Weights of a small GPT-style language model, trained from scratch on English Wikipedia: normalized queries and keys.
Each number is 128 + 32 x the weight over its row's rms, rounded and kept within 0 to 255. Layers, rows and columns count from 0. Numbers have three digits each. The size before them is the row's rms in percent of the matrix's.

# layer 2 MLP down (transposed), 320x128, rms 0.15, rows 230-319, columns 96-127
118:178121077186163131077119148092114100100146139117183130112107160143159149153122140081089107131182
101:141145143134117083084158097145110076123151134154123133126140134143124166094156212111128167124158
106:075133098083106134143090150155103115134149116103143129154092178102137192113080103140114138143100
098:111111140133116131150074137123173145121070144115108131133124184180147142135139146161119045135110
094:151150113154138075149192094131117123120109129122106107093111182166136137191090124179127109196121
115:163131116123137124161112158090107112159104170163113148194141164096143101127130084150066134149098
101:141141078150155120058070072081188145154105127149106147136131172121137139148156117148151122129219
089:116120155130130145159163142085148083105123066079178135117061142104085104152123109125149068118149
087:148119130099115112084053166167155131134123159166085188087100120090095101117189090101142115058110
122:082142153127174147086130143164085121154178075145161088160061150132120098105112137144163107101107
096:127077094120106120124098129094088123159144139148102194135148119123110137097125142128177243128112
084:092095155105122152130104138152107124129093064056216114127171098112124117161109169162082112172091
084:156115144120125158094130115126138093137118053161117117123093119152182134170075075168160182191103
059:164114085158196094107136094132173168076111177143125133120126071095135109161123155108114130124102
056:045107143097143152142101133133158210124172133110113179127168130200163090183137134146095088110082
117:174100172135123135151116067140147163116116171148115081168076165059086123189081148134137078144135
078:075149141089149182161151160139059120080123187174100173106148147144096143163167075125142160144162
090:127062108141161173124111149183162142115097183100110157138125185097166099163121177130118115150159
095:151102082156094094118125100149091113107103119117109067107123110099122117095088133113110133096100
096:090118180126159103136138102096158113147119106133111074181098175149133174179138120082134129126161
100:072140101153128151131144118177110082091187200123100092110141194128104129093103110131182106116110
098:200117093090137164108129142187129138161113123129131152126130171157169123099138140138115119159091
098:113104113080188137140115139122057127088143156101180072172099082093087066121162089111137131113180
103:157093071187129114132124072146150108113152159083158108122112140106147133183087118088164128090150
095:139143046083141122140157165158052136139184185123132091080134180135143111104138121129134144096073
100:118124178128126087136157129146054133113124131118057086094128062114134126093141143128132141105147
110:116127159090115123102159159125057095103108140116109110060148129188124124073094085151137176122134
085:103135165169106118156047176145138149116145122157176126158131089173094112094081175120143091123147
093:151126100154114146126182128103162143130178139130075150091101170105162134129158135088088115140182
093:141095113125130142173109088113111112122089110092143124119128110142169125082105105142123114141096
106:142093197187144158124142123096140145110065040118114123147099134108164144134113118114098143184138
096:181106153134139130087096134096110113105135138145151073169146132159101057157143170053152163133087
102:080176177105101084142122177148161119203099118089094129158093110130144115109125136117085093130108
095:111156219104166133104174107077140209111132111122115118118130076119101170084115116105111100136080
083:104137127099137101129116097085152090126086145123105162176112110109140112119121104120076088128197
062:173152173117225084104124147119121091090150110170064113162129140149093138088145103137126168173093
136:133124164172179156120122069102136177092112165115133091188146180131135129092117137151087157112115
102:072118114092100142149100137143110179093155146044123166156143122116083127076104134155128168138125
074:170141119168127168095105179062151180110158108139121121126090150118148115145186160101137077105155
117:096129136118072156098155128119139140155171139100090080115089175138094179134138113121141149111081
169:144170111146172178129114100114116178133134173125117112188156116081174089074139101110055092203160
074:098166086163181112176144169158125120123202111106104082127132119126142150171161091143109072126193
106:087097079137072148090124134100130124139114167085139086131133102100173166184129123070139111098143
112:149172157173129131151115106102097205139148141108155153105124134115108118131200122131121107104086
101:118113069171104193088085174161118145157152184152132189120127100121073194131158124133125147094146
128:175134114152088135154087198092154193115135114136090108148119110101144121147119094124143109110105
102:124106140134089158102070122146152122126082106122160121155154155137112159138060110061111129165162
032:120118174185131091101157111096123168123109163139116137135128169166092080061108089142126096142117
087:147167109207171102142114142135168085084132123162124129077118148153125117117143125125125119090045
135:165123132141141141062148081092156130098178133095090171111138128156118187177179125131103162130130
092:173135140116116109094117158154124102155123083120114135115133123129084107124111104094116164140103
136:107141174166121175091187115174136119104092111127148153089162130137135131106128183164111085140122
141:125099060195142135088172144129179126152117142117161154078156106172153142164132093086136142070121
091:114170083153142141157076055116132120110176103112158155122110125136142148135120122111166076124206
084:122094163165163078084153157153104150129131135097104129070162156086160104077162171140137130107119
090:124181134090119131122120138107083107160131120131094064138124130186168123181120106114142193110114
112:114112161108108076144087124130121081140118061092152076178077113112172122119086103117171216128154
066:146143141126125150136074116140109118101173134162097128155102148196121184185094088106102119150100
109:141152115112138151091155145130117160119176121120081125153150104122123102080161123154147100107083
152:149173157179120162186116140100161149165133184123125111136153098102113150092154077165071103101149
096:105152127133095145123160098110174203090141114123127092102152143114122080108125170064092189136103
106:098124165191172103172185178126116175142199148137165076084170100114148110175137152070165115128133
085:111117169131173183111150198129169189126198126131184096104072106111138169121156148139149190165109
097:086079137135103071153140130127147118167098141084077163146168105192163063120110120131179170145161
097:147144092110136120171121074131195177141097134149154151073099162167091199120183090069183105143175
097:215176098116108192165125153129144157119100150146123116141171125128117107182183130048159184124158
091:121114053135077111122188096187175111084152174129098098122116112135180101108100137126168070108156
093:147177142145104173085180105087107183142087167153199161073142120125059167138101103105110093173165
093:118089143234127140141102116218098060160132112112188138107086157123140159123103137093160180108131
090:117072154133123120137108078155110166158088091077112151116150163122176118148068127185154145103154
075:136125132123071118144124194185156149172164115081134188132115174119127115091128192151109126044155
100:090162083128094154150144135126182119138151134089124095116142134135221076113119140140125126183094
096:143115127103140114208115181093099161153158102159137109118108120121120119153169145101087107138194
113:192088144154177121073074158167134140083157148165178167104072110134111125102150150156069099094139
106:142135115119100108099131102106201150074136188132134110123152179123102139127122155147120128096108
107:160086111155139092160107131193131132107159122052047150139111084122151129088083168180163121129098
122:049050138100133101190132161093082177117152129054161113125093128066132141110127131112117177203129
087:197073138110152098139153163115117111133109149096134114118240087104150115112098142151088149108141
093:088086115135132180107120135162137116098093104099123129133144095088062150099147142119088112115166
117:082150109099162111155137054123190124137147143147136105066114107105169156126107137117132057089148
106:148129098150139124054097112126102109130158172123185066132097168156099106186125103108081090152095
090:099137112137103190167177166079123105076054152145143104130107109128115145137095111120106140152171
089:145042148139107120112090052165099146133160127154191097118116131135084105088189142137162141109092
092:157138098081095154097082095153102178135094115111108148093108109108114131096076200129121142165179
040:110114079133166153123107086133097129122126142155161138088091128192140134191162141080106063112144
102:098091188160097134171079132071105201091106097162131101089198144148084091138154120141118114095136
110:093150156121116160119124164128125119149134114109143163175124185154137169118136159119163135162132
095:115166170084121069093100135139121126158133122096145154151117112125182085145095111156141164147135
129:103157095128095104151086147085135112093106093144142113109118115162168121146122145179091063119110
099:154125127148114136156133126151181134103152167201123104086132079112177132129047098074173109107176
# layer 2 MLP gate, 320x128, rms 0.178, rows 231-319, columns 96-127
108:190113148163099108137158095117146073123163092166109127079202108122182112108128141155194157099077
097:188096134139132159189113140149129132050168081143134164116154085176118069110089164095189146143118
094:155140128152202132133198147184092079130113131128235111084092140119150128129151065124077187143155
103:142102133080150127110085100109122144135104082124129106160109162109165104135156177095133144174073
127:116093086105071102161158175076116126167136198125114104165150108121091127148108135170136145117136
089:104129041116158129147143142118114146117161143117116112196128088120084097126134157142104078130204
099:133042112131178160147170166157144108163165205174107144160134182087115138072117123173153176074127
100:086128127108091132063095156167158094113150136128160169137097101174123199150127095139109126099139
106:157145128123072118137179138154095198157092064071138114170106104125122081152103178105110107149136
091:114147093157090119105152102142169135163082110147215065157158121119115092135157166115128246112097
084:113229130110136060124130136088148128139123136198053110123063144110110113104068154119130119141146
083:097173115192123181169132151129134130124135155147168169134076115138113077180122120116130152083121
063:090122175117058156155101143168116097095101134149095156127115135105106122157114169174178116125129
062:141132118110137144156180124091140108153047064093132092139103101142172115137145104153108148075125
119:108123104126173160095185138128162182129165116132158122132142081137121098080132077157177193144059
080:120158098093142095130141097147151111161105116128127081158110164112098157138145166173161151133137
101:123157146093131136130194121100117097209142128126084154149120162085137155092095127160164104151153
087:083118143061104142079105133129148157116113161175139130160116137096175141141073158124062158079179
091:148132132126068119076131138164178133126162103128183161101159119143141130135108124127133096076096
116:141044137123103079097159146122129113087117121105105178134095099080077097140092124188110190142117
114:138164175096128154118092153156113088150069129121155141130080128167118147143147137125117079100184
119:173098138141149061113096123081092141136155132191149051141136110125069129158112152194100171154115
098:134155085202127155161138109128136146115108151157149110144108086149156127152052144064210151075131
103:126142168117128088114114185152136137118140163116099059132131138114122111135145118128129148137140
093:120152135215201148152104184085099043177148158162169160128128179111144113112087102120090185128148
108:162155154139154119121132085139168180164160186186088144176130105169152141093122138161116136103138
094:152141117124153180164097126109107167081131185085181156114083147112188159110177180125110136173139
093:134082130116148183129159161107075155057181174207143109178060123114118102138120157168073143143151
095:127115150125118144111104120063078144102160120074081150119119144059116065109162125137143141170194
102:167094187091072110074124088127115114149093143140159142136095141118118140180109113115093159117149
105:140098108130117119143094136089155054121153131102092148064114151170115070097199147104145110149138
095:130123136095140124179076078144177146105108089147100185116111090193152110168060119117143096109118
098:136088163071160130173165144172138141146170158182120174074183109100111119108124164155094138077166
097:141171209115129130163127194133184134166100178118109106093145144170104148111185168124141135139147
065:125096076158112160068173109135134142064135195147173075109109136154117114193130133152149212073173
111:136156117144107130113076176136151145132183179157124147124137060082119072115101158101125093150085
109:129116132173186119159110095175149118081135094179145112088087156125143098121137119129131130166098
082:151149141166113133176165185122082121101149130085152100082141177057189195113135116139138123151182
105:108154124120152055153027177177130101118136107213160107111141127139129127141119148126080071145062
119:048121172120121168102141124107106127110095148136151152159110060085147197069126156190128177107121
070:155114135078123124189075152183077152093114099078159154147117123152190140086144184109132132114119
112:181093114140094102175134124089090121071157141066204085140124036144148176148099181176112141059104
092:175130116118108118117118126125102180147098154123148132078105161131208124143127176192170122074125
104:108174117121150136131137130158160145175183109025103123111169115133136099166152075089166132146144
117:150097167172141118149098155150105149113149136090155057024123173138109096118112120133152166142142
094:160175121080121144130104183134131081128127174116194160207117091124132109178131114118096149136147
030:130112108191121131153126100105109154062128184120148161168106196134155141132120141103136160111101
098:105158148116159100153181097128136159114188137162103134081158158103177089142082098129163139115100
104:155120153091117097128169131146102143083106108152150066138096131145093055100139141134144163157116
091:144125142114057137141081178114065120137104123115126173144163103128161136096122166218116161115100
100:107093113140118096108122154143070115145153118088052063126076160095108167144116110189116131140125
106:098136099103173138118122160154135141152151193102110214120152073151121133090159182166175121139098
098:039152141162097145097164101133071099135127175164120106139112105165151135175136220137125115152141
084:103110140127137155205136138104184097141158115131160124166157094091105176146150142099113149191193
089:108112122178122172101118163150124085174083101127168105129136156159127146149078137113153183128137
103:076122144148121152078209133176169101083099130167107134137133172083137130140158139089116102145145
063:104125090096152127134138106131155102157136139133159122175128048118131132072144183123127155152153
100:137188129075145117186118155142162144143135128096131078102122185132091130133164110127100140173109
101:125127118101102102151066113136138074102105097109087130108107144076151167180069129144148185132156
113:133113116130131123168137118087133140133155128150143083135136115212125159080087181066084119089115
112:120134157089138115120179160113132194177125156133156152084057114124155149138147109154065164102161
095:103098163162156100152139086153160084145118162143110171100179181123108116138146173132095111114139
101:092172168128098171112168153148136170134157091119151081104178140153086122136106131136078116155153
084:129096155122136140155116103120122131121072125180128131170157083150142202101091095138156113150124
091:133125163112175124144147147123108091121095115120119128101147114106144065092151127072173152150113
096:125140121134128135154096133128126130171163136156135155122159164147086178171102139165106134133099
090:138152129097093112164067096159131138126160112168161143114151179093148157107175103157165116169147
093:113134153083173102133114082117126146077121126125132081094108129149099111080084116093098087164183
100:042158085147135175127134092150111136089148096145150112082130126133142129109160139172125124107155
084:175106163153121120122121089105148160139162130158094117098066077111121185106124146170114079129084
103:154180131144132113167137138107158141156153158126142113142164124103209121114147122120165146112118
101:133147127117084145086105139170107168109116141116132081099101104142176136062123137133131113146139
126:105126157106138137097103126146128132170178169140073126122137099110130168114094185132155162098160
105:120111162176088127205158121150120112062151085121152134130139136121104134088114115120125134184074
097:185094125103091132126119130094147094144128122159161101142114136101101120090168096114147155159169
121:148084159155085104192102138120120105117159054182127115106127148155070146120102144135083098116127
092:118076127127089098156131088117149165096178147096181031137099113149142165119164167142133145117125
112:126149132105160204145136111066135175120132131098171118105176179152139156027158104108106168108140
118:107093183158088157143138160112072108133150171108169114141109125153159136158179152128144112128075
112:140070121134145117086138125072151079133171154115134063145162150126136127125116149148163115139118
090:150139123072151116163128122094158203193131102125192163124107122177134141103157100090086183114127
099:112105140147140176111147062173130103097089135135155084135116077131046092152161134183116105121103
102:119064158094071160149101134121103194126147103128151101165116141116152117151105154132043119106206
036:143102141058143134114119081150193165090140138189118138095168146087189109052123105134135150156121
111:130143144102136088133127173151117109116175108141064142106164083096125140171119085126096125131133
112:116129115055091079157127104136097172116148156161128085097136118131094075151126164154144183173170
096:123117087185203128160061161129112093118144072069171156115145182082138089127128163134119176066180
105:152188101077126121134103113171083084143109092080097094179143126106161059127117113171123078147120
102:111149117115111096125095164140144119169116115105116146185137204167135150180146146194093090167135
# layer 2 MLP up, 320x128, rms 0.182, rows 231-319, columns 96-127
112:097118133068146166119112173140124198127098140100129136188042127187095165147101150097050096156204
102:093135102123103110091180144085106095174137177101157113111088134096122164132129083137091098150126
098:173128102175177143156199145192094089149147120112229106095137159107122132147164071125095185156099
095:084128129136085146124140151137144126129156175119153124073151130149100146136104086169137109073220
125:117134087084108118176168108116088098134119141142060115198135089111096105152114132207154131163119
075:113126031121146110153120140144102149149172131122092126185138101104086118134150136149109093160185
105:149111116126107071102181161130140094212138130159130149128129166101111164107105108125161229065107
100:117146138162127143135151125142127135118104082095064106141097113053136069089108153093074129154143
100:090090092131145190110095127125101064154207145159159115072159117132165158126159132183102114093115
113:143090143134143123113106150134094145118135091082174093071098105095128152157111054164119067090060
079:112116148184105204140133132146102145110158150119183158115123055113108080099158127107117170139104
082:135063150095151143128090115121197139084107154163147111104092134116151127148119121150118143098139
061:109129166123092128126103148124106147062110121104137099126102163102089116151091135161155082127148
073:174148110165084133133120135093086049067134130105143081197105077113084103140169154157172140119140
125:130159084125114176131119156117094124168111189112080140128156184167146133116137115135129112145155
083:167196140114161088122125094150170092161112085101126104156084141087087148125125115195158123175117
106:122138146133127100118207106156122085190147114136095151143115173089128104073099119189169100162171
109:158134102159131138164157166112092097140169135130099191081088134146112130140201123144196123147062
104:131171120126085137098118166148146144126183123145179190092177095144140124111110137126178105094079
098:111212106119153180141112119136134128140149121148161044106146138177205148127179146097183060130140
114:180144109102065100171143167117140124121105161098124139063185154096154093111061107077132146090102
115:122136104122125138148176105162128123174146159106069141101095187128159084116145092118133040126135
092:128128139159136121179160174099131196110169108148139133135143166095198161131109083107124111160173
093:149120118129171145120115032112134097116142106128152197117125130162142142110115139125160093124144
086:176134092037063146120156087185151237081121097080093084131146100158100173137165138115171106116153
104:106113114074099157150113175144066095120129073099178148079133152083112125152113090093121083124117
097:140133109130157171149119149101104143102114195107151131107089148106183149114199146103099129158114
104:145094113103138165123166141099073172052170162177138125171043117147110151155112164179077116130161
102:115160141094155113097106154203142147128069129184132139156139124165122115178045183155128115126139
116:097113157083098091087152126103137098105156127170118146187099135121113158161101185146144138130176
105:155120168120145141128100104101137146117127131074073147136106200144171097142127124088143155134090
099:135126121179120151058134167123120115151131160099159109150120154098110136126177143153094162101155
104:156170131140120113137140120122193100154152094159126173121138091134140093130156109125072096116190
090:160171198119147128161132190135150141177108163120127090086139131144121140118203176114130137143134
067:125156094107111159097103122148055086152101127148164135131049095181165147128114127109159132116137
116:141118209143131077153180097102105139167081111122135088129164146153141156130110135113126171106166
116:073135088134132142130131119103142165149149129144093121102166175120123133084101146100126138142104
070:136148120170151117169154180132112131108144125072156096056100168058176186120154119127129140150180
108:158115152146075224135198124088150170094122186168162141091146148108095145096107102090199177139137
113:029125170135127158117141118101115122105084155135153152175103071100142194064137156177107184114121
059:152125104082123122176059151193095165091118076088140160150117122142189142092146157112141120115096
104:136099082092089125142112165071113149090106058130197116130142131132166136105174176121159109140120
090:155128127116133117133101151116094186127105146110146106061100149146187104141155165175177135074130
114:163127097128134155156095181186175174150136130046151067104178126159123135170147084091118109153091
104:123098175168156131134129132137092108124122162064136115049093167127146087098103124131125173140147
110:125213159122155174147098136171156096129096141129165112176144131124085147186100127129117162156158
028:135098067135111181118139123118119109056131179113171133168125184099121145124136154122146160113101
102:125164148173090083159130100165118116138161093145140087123168075107112177117184107143135164136132
104:143161161130135078118155107132133152067113119130153113168094115126099065159119121126135121116106
104:108115070116177137151123144089111132153135160128094121088151143051139142123124134182145125161125
096:156169145130104147146139105133179112110097143164182187174146096184159059113103126081119121093154
105:110129106111159155110085156138129172148146168097083189111140056132126122075145163170155122130123
102:097166137138097120170146108106116127141123148169103069123104103142172131134145201130066125177183
081:142150148138109112061139145128070154130099142116074113081140146175133112127113091149151103055072
085:142141141065140081142143076125129181068159139121103142118114072093116101117203105150098077130113
094:183145112117113093171061131096096172173179138082140113102116087173125133115078127149154183132111
054:134140155147115142126126143118115140102127120158109133102108204150117126203110062135117102089115
113:099128149172133154057129083125151170118108132186099222093130135123148174125093133158158117124111
096:116120122101089120158065121126162079075110100078107135092120150098121190128102118124129166146141
114:076148112123158123067143136141113098135093121160076171172140156041135064128157162196127132156143
130:085154104135117086132133151126083152127202185145102148113148133110140110137063073041107189154180
083:143155074097095144113104153121110162106130069117142075166089092152130129136118101139148158129112
096:178112080126138118124115095121115092137097157150126139148078166122128142109167130125151139091100
078:151086147118119152135110116120139131112057140172129121142141082153121181109093090131147105156092
094:132133141136212170132100143121140096102093107106124104112128106121171050064135116058100158103096
088:146114125129141157150123119114133133169157129159098185097123142124090183144142144127096130163076
099:104139162090079150142067084179131118108143139185163127119140152100188157133188097154126118177145
085:146113091175085140112143163140137087169134138131121164172158117115151156157167141174147183086078
086:203093163086125083125121174107140127164092161125106136180143123140120114119092106094143111150098
094:108181060136051085110184100143130066121138162115094113050103186077113141137130152097103121119148
108:165091179177078105143113137126119123100139030107117116079099127114074122156089119109180160151069
080:146122120101107155056109138156094166083139155121147085113122106123184120072127148130153133131152
124:143176105104081137133083139142110108141157176099121135120138094113141134155119150125111203092093
101:118092166164119109174161149139105116052140037126153098134152136121126153116110120092082105137100
087:071137144140163123117146105141120155122136109102089141090133085132150123179092164141096096104092
127:134145129190160144084174151129143146143088165107135174130142151144193126122149138164168144114159
104:144150106143115144096124181136122111131116106102094166084140183181106111108103118115117127191145
107:096140140131171189166093097070101181145186106131225123100169146160099168103156111130130175131131
112:113129194200103153144111138102076106121130169095156101145125109170158109151181145132156122121046
143:147124102139138125107117125128154126173105126142119092122116071156154169122133140143095155093114
093:141176125071144146188107154113164201197126089132169142102143122170127126092157101089099144113127
103:137141124102108119132113149079138216147121125115111164117111158135173175124103113123127171142131
115:153198103118159116090207122136142069092111124176159112087146084144124154153187154161179143122143
038:120107140061122132115133076149220157098122117188174152088193133090152113057135102148161146147081
104:136104141134129083123125202146124107142157110147083090100141088106138141182141117158112108110106
110:121200023145123138099080130147142108092137099114120121166094174137081142179089150146124201114133
109:173134148109062133135186131120111171131149204118081083099153117160146177085126057109123121164105
116:141176093065111122121070108159088129115125111146108105160119111095144098148154146160108062160126
105:133129110086093132128095166152165096163116128073135100130119153141118147186135073228103125145101